Weights of a small GPT-style language model, trained from scratch on English Wikipedia.
Size: 12 layers, 10 heads of 32 (2 for keys and values), MLP 832 SwiGLU, vocabulary 9535, 18.7M parameters.
Training: a variant of Adam for these matrices, 853M tokens.
Each number is 50 + 15 x the weight over its row's rms, rounded and kept within 0 to 99. Layers, rows and columns count from 0. The size before them is the row's rms in percent of the matrix's.

# gate: layer 2 MLP gate, 832x320, rms 0.0404, rows 73-139, columns 0-31
# up: layer 2 MLP up, 832x320, rms 0.0336, rows 73-139, columns 0-31
# down: layer 2 MLP down (transposed), 832x320, rms 0.0333, rows 73-138, columns 0-31
gate73 089:49 35 22 87 44 63 80 38 29 51 50 47 34 55 42 56 38 49 15 45 45 45 39 77 62 37 45 40 26 63 40 59
up73 103:74 62 38 48 79 41 66 46 33 38 43 56 61 50 47 51 59 62 48 39 62 41 51 42 72 40 53 62 53 86 70 59
down73 105:36 40 26 37 58 55 34 42 67 71 99 50 63 56 30 45 62 60 78 62 65 63 46 30 37 43 71 53 30 37 57 50
gate74 097:40 45 53 33 57 49 50 28 54 48 62 45 63 70 32 16 63 66 66 57 62 25 51 56 28 78 50 63 36 66 64 58
up74 093:39 93 52 69 34 45 28 58 69 55 26 68 38 48 65 87 43 43 30 58 53 57 57 48 41 47 58 42 34 36 28 53
down74 093:50 51 40 40 59 37 70 55 50 52 50 66 62 39 39 75 42 50 47 29 39 65 53 46 61 62 41 47 66 66 56 36
gate75 094:50 58 59 54 58 44 54 51 59 27 28 43 62 47 41 67 57 34 19 47 47 49 50 76 72 58 54 47 27 31 53 47
up75 107:31 67 69 56 51 54 30 32 62 60 62 39 43 49 56 70 87 61 59 20 46 65 65 65 39 55 34 75 52 35 39 64
down75 102:66 62 38 38 56 36 74 34 52 55 33 47 67 60 49 56 53 41 32 50 34 47 31 64 37 56 46 61 56 41 39 11
gate76 103:59 49 39 34 24 73 49 44 65 47 56 32 12 24 71 53 41 63 49 59 36 49 22 65 42 60 51 27 27 22 49 68
up76 101:89 44 63 33 71 54 67 53 40 27 29 75 61 59 44 71 58 62 58 29 55 64 24 34 69 46 36 83 46 48 31 30
down76 099:47 82 47 59 66 25 64 49 54 65 69 49 58 51 75 32 62 60 52 49 56 47 73 67 25 32 34 52 58 69 60 66
gate77 094:48 57 70 41 71 55 54 63 56 29 70 73 53 38 52 48 66 44 36 45 34 67 51 65 92 34 37 53 54 44 34 63
up77 105:87 37 04 59 51 55 45 41 45 58 55 39 25 38 53 50 49 60 22 66 64 47 18 63 37 48 17 48 58 49 32 75
down77 102:58 50 31 44 77 72 55 44 63 63 85 71 45 61 37 39 98 47 63 65 64 44 66 74 61 55 47 39 56 58 57 58
gate78 103:77 47 72 33 64 46 59 45 74 14 57 10 38 50 59 48 48 63 26 38 43 56 73 41 34 41 43 65 61 62 30 53
up78 105:55 58 44 41 41 67 13 45 54 73 43 45 50 29 45 66 34 74 80 33 81 62 50 60 37 57 29 51 52 48 57 45
down78 106:33 45 57 40 48 39 72 55 53 45 30 49 39 57 41 34 45 46 61 40 28 56 58 54 35 52 39 62 29 61 73 43
gate79 106:28 57 59 63 52 52 64 68 27 27 49 36 40 31 55 47 38 54 43 44 72 56 69 65 76 58 21 61 54 47 57 57
up79 100:55 50 30 27 76 47 51 46 52 38 32 36 61 61 26 22 28 55 47 16 77 62 76 14 46 47 26 75 42 65 74 38
down79 101:69 33 46 65 54 34 41 49 53 45 31 78 55 30 40 39 51 37 32 63 34 18 34 31 39 18 46 41 49 59 58 46
gate80 123:57 39 30 55 47 49 62 38 32 20 56 34 55 45 71 41 47 43 43 47 68 79 49 67 55 59 31 46 66 75 37 47
up80 105:49 57 41 49 67 33 58 56 53 93 05 46 59 34 38 36 50 30 37 80 37 45 62 64 50 51 56 52 23 61 59 50
down80 103:49 50 55 30 30 56 60 45 64 65 26 59 65 57 51 43 61 31 80 49 76 52 64 29 67 54 45 28 40 54 69 61
gate81 089:35 38 41 55 30 64 60 50 27 41 67 02 41 57 64 52 54 51 76 68 75 60 65 30 69 34 29 43 37 55 63 84
up81 083:59 52 62 87 61 37 50 55 47 56 52 35 70 68 27 49 61 26 26 78 40 60 48 46 40 58 51 77 31 52 44 51
down81 090:64 57 49 69 68 59 48 60 46 89 47 47 57 57 56 40 83 44 37 50 47 47 31 49 62 74 62 52 47 77 33 41
gate82 099:52 37 57 56 53 36 61 64 58 59 28 30 68 83 47 48 57 17 55 68 55 38 52 35 47 61 52 27 62 52 52 49
up82 095:65 36 51 48 22 31 48 21 21 33 37 49 42 48 29 60 51 59 45 49 45 37 32 38 24 54 75 39 98 60 39 33
down82 093:31 51 63 44 36 62 39 44 79 64 52 58 61 42 82 42 40 60 67 69 59 44 65 59 72 44 52 47 51 62 45 71
gate83 100:42 38 57 68 55 57 37 57 65 57 49 71 58 53 33 48 12 49 27 65 49 43 60 53 48 47 74 65 64 71 46 56
up83 099:66 22 72 45 53 44 86 39 44 56 66 49 18 76 25 53 55 61 56 32 43 41 57 23 57 34 37 59 43 51 40 64
down83 099:38 50 51 54 39 57 30 10 47 31 49 67 55 48 28 44 42 32 73 42 56 69 60 37 49 68 70 52 64 60 70 48
gate84 093:42 36 39 54 77 65 37 39 61 53 73 44 35 49 45 62 44 70 68 12 57 58 60 51 38 41 00 46 15 78 66 44
up84 104:75 68 37 61 50 39 47 52 44 43 67 66 74 34 40 29 49 19 40 37 42 41 54 57 37 36 67 65 40 65 65 63
down84 103:34 55 33 68 24 45 47 68 37 39 36 48 24 64 33 52 54 32 83 53 74 53 56 59 69 59 41 57 58 54 53 56
gate85 113:55 31 61 29 59 45 41 47 38 53 65 38 58 58 55 80 80 63 50 42 50 55 62 40 59 39 06 36 60 57 52 64
up85 106:51 40 53 28 57 61 66 61 70 39 53 37 55 51 44 44 60 57 69 44 68 73 60 34 64 61 50 52 47 72 74 36
down85 109:63 68 35 46 64 47 61 52 74 62 61 25 57 34 45 62 56 47 47 73 47 48 58 31 65 46 51 48 43 65 98 37
gate86 090:14 72 41 72 47 25 79 39 65 88 50 25 36 19 50 60 39 58 33 47 39 80 24 55 73 62 50 32 39 54 66 60
up86 101:39 77 49 78 55 37 60 59 54 33 39 51 71 44 32 36 61 44 57 42 43 74 79 48 87 83 56 41 44 49 87 44
down86 099:35 30 83 30 18 55 36 58 29 44 41 72 36 43 59 41 36 39 56 59 48 32 36 64 48 36 65 58 50 46 70 30
gate87 103:56 56 58 49 50 33 63 47 39 49 38 46 56 76 55 62 99 62 33 55 32 78 61 41 33 46 53 31 39 56 55 58
up87 107:60 37 52 71 38 75 48 79 62 66 44 53 77 53 84 63 53 79 80 64 44 81 39 35 43 45 37 41 60 60 48 57
down87 107:69 62 96 54 53 43 37 54 46 43 57 45 67 44 70 34 62 65 60 72 65 32 40 30 36 45 53 50 43 41 56 75
gate88 087:72 63 66 44 33 24 63 53 69 42 48 43 85 55 63 50 69 84 68 27 34 78 74 59 61 26 45 62 68 71 27 51
up88 094:71 37 62 53 88 45 55 40 63 60 50 57 34 37 54 69 58 27 42 49 61 66 46 21 51 53 37 45 74 37 47 85
down88 099:73 57 52 74 64 32 57 48 41 43 54 32 37 43 49 63 43 52 52 04 53 78 66 35 57 01 35 43 62 62 34 69
gate89 095:34 50 21 77 47 35 56 47 60 48 40 55 19 34 38 75 40 44 08 23 41 58 32 65 73 42 41 33 70 53 27 61
up89 101:42 49 57 51 50 36 55 45 76 53 57 47 39 55 40 47 47 56 71 18 39 51 44 61 50 29 52 73 36 58 20 52
down89 101:41 23 47 29 49 37 69 56 38 65 62 12 40 70 43 67 34 34 69 60 49 35 37 57 41 42 79 59 57 50 55 39
gate90 107:58 41 60 48 55 50 39 37 71 42 52 58 69 48 48 55 71 65 40 71 29 59 49 43 75 42 86 84 67 47 36 51
up90 104:24 16 39 49 69 42 36 75 35 47 65 34 28 54 43 31 46 28 42 74 45 29 25 73 40 35 65 38 41 48 57 57
down90 103:39 48 41 56 44 48 61 55 51 60 42 55 64 54 13 45 41 59 78 61 57 62 50 52 41 10 60 29 50 27 40 19
gate91 088:53 23 35 22 47 18 61 64 56 44 55 43 40 34 33 56 31 73 34 36 76 43 57 82 36 79 55 55 57 58 27 47
up91 095:44 72 37 35 61 48 57 24 58 20 60 51 44 39 40 58 40 41 49 59 42 42 43 76 45 67 41 51 32 47 62 49
down91 094:56 37 69 61 30 73 28 61 57 57 48 76 30 56 36 49 61 56 57 65 53 69 49 33 69 24 48 41 31 45 65 64
gate92 097:52 81 65 56 54 39 63 69 83 45 45 34 44 36 56 21 63 61 58 54 47 44 50 17 66 38 46 32 78 57 35 91
up92 098:43 47 54 35 61 49 54 42 79 71 51 39 63 39 54 50 41 66 58 49 40 37 43 60 53 49 48 48 17 90 47 55
down92 100:51 62 49 28 29 58 47 51 58 47 64 58 55 32 58 60 40 68 54 74 33 60 57 69 75 58 71 61 27 44 34 44
gate93 109:39 72 54 53 34 24 51 58 44 62 51 77 60 28 35 40 34 47 48 34 42 37 53 70 57 44 27 54 31 60 61 60
up93 103:53 59 38 23 43 47 58 62 49 61 55 54 56 54 51 30 45 24 47 53 51 40 39 43 53 47 64 82 62 35 21 44
down93 104:92 59 61 41 60 56 43 38 42 43 68 44 58 59 13 55 60 50 38 72 66 50 44 53 50 16 71 51 54 23 49 54
gate94 102:67 41 40 59 25 44 61 41 47 63 60 64 37 57 54 58 40 39 32 32 36 75 27 73 56 24 41 54 60 57 52 60
up94 098:44 62 59 41 39 59 86 60 54 43 39 49 43 41 92 63 49 66 36 29 47 68 40 44 25 60 20 57 41 49 53 71
down94 101:84 32 56 45 69 39 76 40 58 44 71 66 42 70 28 38 69 64 38 57 57 51 63 24 45 46 64 37 56 51 35 81
gate95 106:50 37 18 34 58 61 60 42 34 55 62 56 62 38 62 56 57 29 54 31 88 79 23 51 59 47 65 28 50 28 78 64
up95 103:39 47 59 57 60 64 53 75 25 46 47 56 67 38 60 17 33 25 45 83 47 40 63 44 44 49 86 44 30 70 77 47
down95 103:29 54 58 68 40 62 38 30 35 54 52 63 60 45 47 65 51 43 54 51 31 48 59 35 68 73 45 56 66 62 36 62
gate96 117:31 28 57 38 21 35 57 47 48 38 35 53 45 68 77 83 27 44 33 54 61 49 19 35 36 37 27 46 48 61 44 58
up96 108:75 75 59 42 21 35 34 66 71 50 19 36 37 64 45 73 39 76 65 80 57 69 37 19 31 43 65 38 32 30 58 59
down96 107:36 45 35 40 58 28 66 33 50 82 57 45 58 73 48 48 38 34 42 53 55 47 39 63 76 56 37 40 72 59 54 53
gate97 126:32 34 57 21 28 50 69 40 44 22 64 16 50 38 63 38 84 84 35 63 52 45 70 73 62 40 59 53 71 48 20 64
up97 105:40 53 72 44 32 33 63 27 28 41 38 50 59 44 51 62 40 53 37 22 50 58 51 40 64 49 51 64 64 50 57 37
down97 105:38 50 89 28 50 54 77 39 33 51 59 42 57 49 51 63 51 70 47 33 57 58 50 55 48 48 61 64 40 48 56 33
gate98 114:55 67 83 24 60 34 54 41 54 43 53 36 47 52 15 45 55 24 36 27 45 49 88 49 60 38 43 66 69 22 22 56
up98 113:72 41 52 56 49 37 55 52 51 50 25 33 47 32 89 12 47 66 60 57 45 37 44 51 43 42 66 61 69 47 39 44
down98 109:40 71 63 31 72 47 66 28 55 46 49 52 40 50 47 39 50 47 51 48 56 79 50 62 18 44 56 70 45 42 52 31
gate99 094:52 41 64 67 43 35 68 60 41 63 52 54 44 51 61 57 71 72 26 68 63 44 28 66 73 58 32 43 56 31 57 63
up99 090:72 58 45 71 28 24 31 59 32 33 17 44 55 63 59 44 58 51 40 51 58 59 32 43 39 53 55 79 80 38 72 51
down99 103:53 78 38 65 30 40 17 25 47 52 40 47 59 84 33 38 54 61 66 63 42 64 44 56 53 50 30 65 67 58 47 47
gate100 081:52 53 40 40 34 56 48 55 50 39 59 27 58 43 75 33 29 34 49 27 53 68 59 73 23 58 52 44 22 46 50 87
up100 093:57 63 34 41 62 47 34 41 58 64 42 45 56 37 32 74 75 61 50 54 32 44 27 41 76 74 34 61 32 34 64 46
down100 099:58 58 24 35 53 52 42 58 56 53 55 37 44 35 46 55 69 45 41 66 34 59 42 78 33 66 59 43 10 45 64 69
gate101 092:26 31 46 74 46 44 57 44 44 73 37 19 64 70 37 37 68 27 15 58 56 52 39 50 55 72 42 66 18 61 62 56
up101 097:57 51 42 59 31 56 57 38 38 72 57 57 28 38 47 49 33 67 53 70 63 64 42 26 59 48 18 40 50 26 86 47
down101 096:36 51 75 50 35 73 32 44 41 67 45 47 40 61 60 55 20 40 59 48 32 41 21 50 41 29 55 54 64 17 48 49
gate102 090:62 42 57 60 35 39 45 54 73 19 57 56 55 00 53 53 53 61 50 54 45 59 53 36 33 36 41 85 45 47 36 51
up102 105:62 47 46 54 40 63 75 41 59 35 57 47 67 33 82 28 63 16 35 43 47 40 58 34 50 44 56 40 31 41 25 62
down102 106:58 42 27 62 44 58 39 59 58 58 18 76 49 11 71 22 52 54 48 40 39 33 53 51 51 55 40 95 47 55 53 65
gate103 094:37 40 63 74 40 45 55 20 44 65 57 36 52 59 31 40 40 48 38 37 62 37 64 44 17 56 12 40 82 66 54 43
up103 103:64 70 62 54 48 67 30 81 40 42 72 53 24 45 73 71 35 70 73 77 36 41 51 39 59 36 57 27 71 60 54 46
down103 098:64 23 44 28 59 42 61 13 43 50 56 58 58 32 46 26 63 58 41 37 49 38 43 52 37 42 58 60 46 54 52 66
gate104 096:79 46 39 69 37 80 39 40 49 52 49 72 31 40 54 58 46 96 71 49 50 28 67 82 49 43 48 70 64 47 52 37
up104 097:66 52 17 39 37 67 50 40 40 40 55 73 51 47 32 67 63 45 53 67 37 25 52 57 38 71 38 44 56 51 73 53
down104 096:44 64 32 42 38 60 67 55 47 57 50 46 37 57 61 61 09 39 44 63 59 43 56 25 52 49 41 64 53 61 79 51
gate105 087:55 66 57 53 61 84 41 41 57 56 74 46 60 44 46 45 67 48 51 60 36 50 65 30 62 55 50 45 22 59 38 51
up105 107:18 44 51 55 37 43 56 45 37 48 56 45 29 83 33 39 43 33 30 58 52 64 37 50 52 56 59 47 44 37 56 50
down105 101:38 63 63 47 76 46 56 82 50 75 79 52 51 49 36 58 67 29 43 54 50 73 61 58 52 83 67 44 19 56 55 35
gate106 102:70 20 45 65 44 38 76 80 49 50 73 46 54 50 53 73 44 72 19 44 72 77 28 67 80 36 54 36 66 58 40 71
up106 101:50 39 32 43 31 47 19 57 17 40 66 46 25 61 14 75 38 59 36 52 40 51 42 50 61 65 52 21 54 59 56 42
down106 103:48 57 59 37 73 59 30 45 45 43 79 54 51 49 34 54 61 41 47 42 36 65 65 64 49 54 59 38 73 54 42 35
gate107 123:57 29 41 66 36 53 59 63 56 54 57 28 60 52 34 60 68 75 90 45 67 38 33 54 56 50 46 53 23 43 47 58
up107 109:52 57 43 36 68 27 72 24 75 17 29 50 46 25 48 76 53 50 50 32 41 85 60 45 48 50 31 62 87 42 31 45
down107 112:23 72 61 25 68 29 43 65 62 49 49 40 45 48 57 42 51 48 59 48 26 59 43 34 21 51 35 47 39 54 33 47
gate108 093:53 29 54 47 38 58 68 63 55 43 75 36 65 54 42 48 52 53 30 44 57 49 45 41 41 22 35 48 38 29 29 69
up108 096:45 61 23 19 28 42 57 31 35 55 45 47 56 33 26 10 32 60 48 42 26 43 48 42 49 46 43 64 42 81 59 60
down108 104:48 59 25 35 41 46 62 33 43 29 62 15 51 53 26 09 68 56 51 31 26 20 78 57 60 65 61 68 37 75 72 67
gate109 087:66 49 77 69 66 55 30 72 38 50 41 85 84 55 57 48 51 47 33 51 23 25 59 36 42 57 38 33 63 49 27 49
up109 094:39 46 38 59 63 69 37 54 66 71 82 49 40 38 59 39 28 38 54 67 73 40 43 69 51 20 49 51 41 36 66 48
down109 100:51 74 40 48 66 67 37 69 50 60 32 69 59 42 83 32 43 18 33 55 53 25 58 70 40 48 58 49 50 76 28 49
gate110 094:70 46 36 42 57 42 63 26 58 60 42 72 55 39 39 38 19 51 20 46 30 62 53 58 71 71 53 18 49 45 80 66
up110 095:60 31 34 19 74 50 51 62 49 63 61 56 24 38 50 73 78 69 64 37 56 26 83 29 36 39 51 95 43 36 35 47
down110 095:66 61 65 33 51 68 47 44 62 41 52 34 70 62 68 57 62 71 59 49 33 44 62 40 71 62 56 40 70 35 46 51
gate111 087:43 35 88 52 38 37 68 50 51 49 48 29 21 57 50 59 57 55 48 64 42 63 49 84 48 47 70 72 48 53 48 58
up111 089:41 42 23 67 75 56 55 29 50 44 80 67 85 35 29 34 55 56 48 45 65 59 36 50 61 74 43 44 31 52 58 40
down111 093:20 19 61 49 72 60 61 40 35 78 51 41 69 33 41 27 58 85 47 55 71 58 43 59 41 59 65 60 20 42 42 46
gate112 099:69 42 54 87 33 37 72 52 37 59 34 61 39 31 42 37 51 29 21 75 54 39 27 57 33 50 69 55 77 37 28 55
up112 103:76 42 42 40 25 47 28 61 52 63 48 73 56 40 30 63 60 39 28 30 41 52 62 45 27 63 62 43 48 41 26 46
down112 102:56 46 67 38 51 22 47 37 56 57 55 46 75 52 23 59 17 35 56 55 31 47 38 57 32 68 53 53 51 52 39 48
gate113 114:32 66 45 68 40 45 67 45 40 50 82 42 43 35 36 40 31 60 52 65 43 52 38 61 50 64 50 27 55 45 70 48
up113 110:51 48 79 62 51 42 42 33 31 91 56 50 36 81 53 45 27 75 53 64 28 42 83 54 40 36 35 70 72 62 34 68
down113 111:42 58 48 37 48 51 45 53 62 44 56 62 33 83 79 49 60 67 47 54 35 63 58 48 26 73 30 67 73 92 18 48
gate114 101:75 57 70 62 20 23 49 63 50 33 56 70 67 62 29 66 57 50 11 42 44 42 82 58 42 26 48 61 67 32 34 57
up114 107:51 31 25 53 36 74 48 17 47 54 65 53 38 50 45 68 51 48 59 37 49 27 32 34 57 64 33 68 52 67 52 41
down114 106:36 42 26 67 45 53 77 37 57 25 47 29 26 33 24 85 58 39 68 63 51 53 40 49 81 77 54 31 44 58 73 40
gate115 101:53 58 45 68 51 66 67 58 33 35 39 60 68 36 34 54 75 62 46 26 58 33 54 67 38 46 41 41 60 45 72 55
up115 101:67 54 64 48 46 44 33 42 73 71 37 41 76 46 71 30 46 47 53 34 52 53 77 37 43 43 50 51 41 58 45 53
down115 102:64 55 40 35 59 49 57 61 42 58 45 49 47 22 66 80 26 25 22 58 45 66 36 56 51 46 33 59 47 46 34 47
gate116 096:40 38 62 52 23 54 43 51 57 55 56 56 37 59 75 75 66 53 54 77 34 33 40 51 40 37 74 45 84 36 34 34
up116 097:76 39 59 20 24 43 17 64 38 12 61 62 64 44 73 58 49 39 45 43 30 44 30 99 72 50 35 60 65 58 43 34
down116 098:28 52 64 50 66 52 44 19 61 32 68 46 61 57 54 37 34 59 58 52 41 59 49 54 33 46 65 64 49 45 38 24
gate117 095:76 57 59 37 39 63 41 56 69 30 66 36 65 53 74 55 35 41 23 62 59 71 43 59 69 35 45 68 46 29 47 51
up117 093:84 91 56 52 51 62 44 76 28 60 51 46 78 65 21 50 36 61 58 80 51 61 19 44 57 57 22 53 35 42 68 52
down117 096:53 70 65 67 61 35 57 23 58 74 28 32 46 49 34 53 62 55 54 50 56 35 35 41 58 77 38 45 24 37 48 31
gate118 090:46 58 28 22 41 59 29 49 51 62 67 56 65 43 72 45 44 66 46 34 40 56 46 56 45 74 41 46 64 42 49 68
up118 096:34 32 21 41 66 13 17 55 65 53 46 62 75 52 34 51 49 60 29 24 58 53 48 69 43 57 56 61 75 52 49 35
down118 095:63 42 42 56 46 70 81 61 17 67 30 61 43 34 48 57 38 27 40 58 36 28 56 71 67 37 56 60 33 41 56 46
gate119 097:54 18 53 44 52 47 30 35 62 41 41 52 57 60 61 30 45 55 48 60 90 43 52 69 24 61 17 56 44 40 74 52
up119 098:44 41 61 40 34 49 46 68 21 81 60 57 39 56 56 64 47 60 37 33 51 62 00 53 34 49 49 44 37 47 27 79
down119 101:50 75 46 66 43 40 36 52 58 73 65 75 41 54 52 47 63 72 45 44 99 25 58 54 56 23 47 40 53 44 44 47
gate120 085:52 28 27 60 82 45 67 88 56 39 50 52 28 41 70 48 58 59 76 49 45 55 57 29 64 61 36 47 46 58 55 59
up120 093:56 61 59 35 50 91 46 65 56 62 62 48 42 23 20 52 21 81 47 41 66 57 66 42 40 30 50 69 47 68 40 31
down120 096:55 42 30 35 50 74 41 41 69 63 25 41 60 66 39 62 59 51 54 49 76 43 71 49 30 39 41 57 59 68 36 13
gate121 097:42 41 29 40 75 40 65 41 18 37 48 40 51 71 39 82 43 54 12 49 47 33 28 67 31 56 35 38 66 29 46 46
up121 096:61 30 54 57 45 71 51 74 60 35 46 53 44 32 76 43 53 33 38 39 55 56 57 38 78 41 65 22 24 48 68 86
down121 096:72 43 56 34 70 59 50 49 62 68 45 35 40 65 48 61 33 58 74 44 60 73 84 46 49 46 41 53 85 29 61 34
gate122 102:62 44 53 38 50 36 52 36 22 53 46 33 55 41 33 49 65 67 41 36 44 48 53 30 72 21 44 51 60 28 53 53
up122 098:55 52 54 34 61 36 37 59 52 54 49 52 62 73 60 49 61 55 49 55 30 35 60 28 72 66 69 70 45 59 67 64
down122 101:56 41 51 62 16 56 35 61 99 57 67 64 39 72 59 72 45 45 36 72 51 88 59 60 46 61 72 56 35 58 62 59
gate123 105:46 42 51 74 54 61 58 56 54 53 59 42 43 52 43 69 58 67 59 56 75 40 54 63 30 57 29 50 67 52 61 61
up123 102:77 52 39 62 59 30 31 61 46 36 65 53 46 55 24 43 45 60 19 54 41 74 34 60 49 53 57 51 43 10 44 56
down123 104:59 45 54 64 38 58 39 32 46 64 41 47 53 49 13 57 34 70 48 19 56 63 58 47 49 44 52 55 62 57 65 48
gate124 118:44 27 38 57 38 45 71 49 49 39 66 37 38 43 55 63 56 58 56 21 53 70 53 68 28 45 34 66 45 27 31 54
up124 107:17 49 29 49 37 56 61 79 47 41 25 52 64 59 74 60 62 57 60 62 65 52 57 38 99 57 76 54 85 50 60 60
down124 107:17 45 72 65 59 82 39 58 44 57 46 59 50 14 49 49 56 22 27 68 54 51 44 51 23 61 63 82 48 60 67 29
gate125 098:63 38 47 31 41 46 61 55 63 33 59 13 45 47 63 66 65 79 36 49 53 66 50 46 55 23 53 50 51 24 55 76
up125 106:64 41 56 73 55 44 42 66 41 27 22 44 59 53 24 52 64 54 48 62 20 86 44 35 78 56 62 50 65 58 61 22
down125 105:45 64 37 59 62 71 51 61 53 60 64 49 22 48 43 32 20 41 42 40 38 46 43 37 35 46 59 70 48 56 27 51
gate126 100:47 56 55 35 38 57 49 42 52 53 98 56 73 48 51 30 32 29 39 35 73 87 61 54 37 48 26 63 22 18 52 62
up126 105:45 47 62 47 59 66 55 45 45 45 54 37 35 78 59 33 60 21 52 74 60 42 57 63 00 65 26 47 30 39 63 58
down126 101:61 54 45 57 47 54 50 68 63 68 49 77 54 72 37 56 17 48 44 45 69 63 70 55 59 20 60 68 66 52 37 73
gate127 103:69 46 53 46 56 30 87 48 35 31 57 61 60 67 52 46 76 39 29 82 61 52 31 76 52 33 45 48 73 17 58 62
up127 093:47 66 38 25 66 46 57 51 38 55 34 52 52 39 68 31 43 34 74 53 53 61 28 57 35 62 50 00 43 26 74 41
down127 101:44 35 43 53 39 56 34 69 65 25 38 58 64 26 35 63 32 44 67 37 41 52 44 40 42 49 56 40 34 55 82 55
gate128 086:87 62 68 46 59 58 57 56 46 29 70 50 58 50 30 51 43 46 40 32 61 65 55 66 39 46 53 64 55 52 49 14
up128 100:50 67 59 66 54 61 40 72 62 54 41 44 67 43 87 54 63 30 53 62 46 64 37 95 25 56 78 41 00 50 44 47
down128 098:38 42 55 88 25 36 42 57 41 60 77 50 40 53 45 52 37 49 51 60 59 56 28 49 54 54 62 27 38 41 68 67
gate129 114:62 46 56 37 49 50 42 39 57 64 56 35 45 62 53 55 43 73 45 28 66 46 82 57 60 27 46 55 46 28 25 68
up129 106:54 62 48 42 22 60 59 51 57 59 86 46 80 71 55 59 41 25 45 64 41 40 37 38 57 58 49 53 61 57 35 65
down129 104:52 67 33 30 86 32 65 61 75 40 36 36 24 33 67 62 48 27 58 28 62 56 41 72 41 64 74 18 51 21 63 39
gate130 091:28 58 74 39 60 67 80 75 70 40 49 21 52 33 41 69 56 65 54 39 48 78 54 73 64 42 40 65 35 47 37 59
up130 098:36 48 47 84 74 80 58 51 87 58 63 62 48 47 36 37 52 48 60 37 53 46 34 33 61 67 61 50 58 73 72 74
down130 100:54 57 39 71 58 60 48 56 68 72 71 61 44 49 54 60 55 27 64 25 52 32 45 47 42 52 47 57 65 58 45 60
gate131 095:55 39 44 69 46 62 48 64 34 50 45 51 53 47 52 66 62 42 52 50 40 56 37 41 70 33 42 15 53 48 31 59
up131 102:54 68 57 63 52 50 32 29 38 76 86 50 39 45 51 44 74 73 85 41 21 21 70 61 82 55 51 37 65 34 29 63
down131 098:39 36 41 69 68 60 62 54 35 39 17 65 49 50 44 57 19 76 39 33 63 65 55 53 35 43 36 62 41 46 61 36
gate132 095:46 77 37 43 24 55 50 58 45 52 68 33 42 17 51 53 68 71 87 35 34 61 26 33 39 46 57 46 42 42 46 56
up132 102:71 31 47 29 33 59 55 48 42 50 20 45 55 33 53 40 56 45 47 59 47 33 32 75 57 72 60 32 41 54 55 40
down132 101:55 45 60 50 60 62 42 81 43 40 50 48 50 48 55 39 36 41 15 56 41 50 56 24 74 43 29 51 46 45 69 39
gate133 092:47 55 54 37 38 48 67 91 36 64 28 64 33 39 66 44 49 39 47 19 73 52 34 59 31 66 50 63 32 63 51 50
up133 101:53 55 54 49 55 35 35 67 56 56 43 34 53 36 68 44 51 43 29 33 68 63 53 45 49 66 48 48 46 68 56 51
down133 100:37 67 41 38 33 24 42 23 16 56 46 38 51 36 45 49 47 39 37 66 53 50 58 65 50 54 43 37 35 52 75 50
gate134 105:30 41 27 27 56 45 48 52 68 74 33 41 73 39 58 54 39 51 44 46 47 59 62 38 35 55 42 48 14 42 60 70
up134 101:44 63 66 55 55 56 46 72 26 59 35 50 61 43 56 31 53 34 56 74 44 66 54 74 74 36 34 48 63 37 35 32
down134 099:49 56 72 64 75 13 44 18 38 41 67 37 54 56 53 48 50 68 42 32 67 59 51 68 70 65 29 51 77 28 44 21
gate135 128:68 29 42 42 58 40 76 68 23 45 45 64 90 49 56 14 86 38 39 76 43 55 41 64 62 57 34 47 53 66 41 65
up135 115:41 54 69 31 47 51 34 65 21 30 81 70 47 44 67 65 24 36 44 21 70 59 45 33 28 59 45 59 46 52 60 45
down135 116:44 69 57 59 57 63 90 63 35 45 55 40 56 64 44 54 75 53 66 55 59 27 43 47 30 47 40 44 53 52 45 37
gate136 120:75 49 67 59 46 46 46 49 74 45 54 43 32 40 70 49 65 32 27 26 51 61 47 48 31 55 37 80 56 38 44 74
up136 108:64 63 45 54 42 58 42 44 43 54 25 56 65 27 24 43 45 52 58 32 59 53 19 79 59 48 65 22 47 47 53 41
down136 108:60 66 57 33 49 85 19 52 32 53 30 61 55 37 47 38 36 42 63 64 83 43 64 63 70 40 45 57 42 34 29 58
gate137 100:59 50 55 27 42 36 76 54 50 48 66 60 64 71 44 66 72 39 50 48 66 28 45 67 59 64 63 74 47 63 64 58
up137 106:50 63 71 32 44 53 51 64 40 64 56 46 51 27 37 31 48 59 97 38 70 26 62 40 50 30 37 34 59 70 60 49
down137 105:58 49 46 59 62 41 44 68 52 56 53 55 28 43 36 69 42 29 54 54 73 61 34 51 42 61 71 54 58 73 76 76
gate138 094:57 30 63 60 42 46 69 69 45 54 60 27 53 75 58 74 32 47 56 40 76 67 27 49 23 45 14 24 67 68 68 68
up138 100:69 56 31 56 40 47 64 75 62 47 45 78 66 44 30 49 45 67 46 36 50 68 69 52 73 58 56 32 40 62 40 34
down138 103:58 57 57 42 57 48 49 70 54 52 34 67 54 54 39 48 55 81 60 65 52 18 53 28 44 51 36 36 66 73 53 38
gate139 096:55 58 63 62 58 59 45 49 85 44 73 63 48 25 51 50 59 39 66 54 47 71 56 35 39 50 44 40 52 52 48 54
up139 097:56 33 48 54 59 61 45 63 44 55 41 57 49 60 65 46 53 46 37 62 59 74 78 56 59 85 48 50 31 54 67 53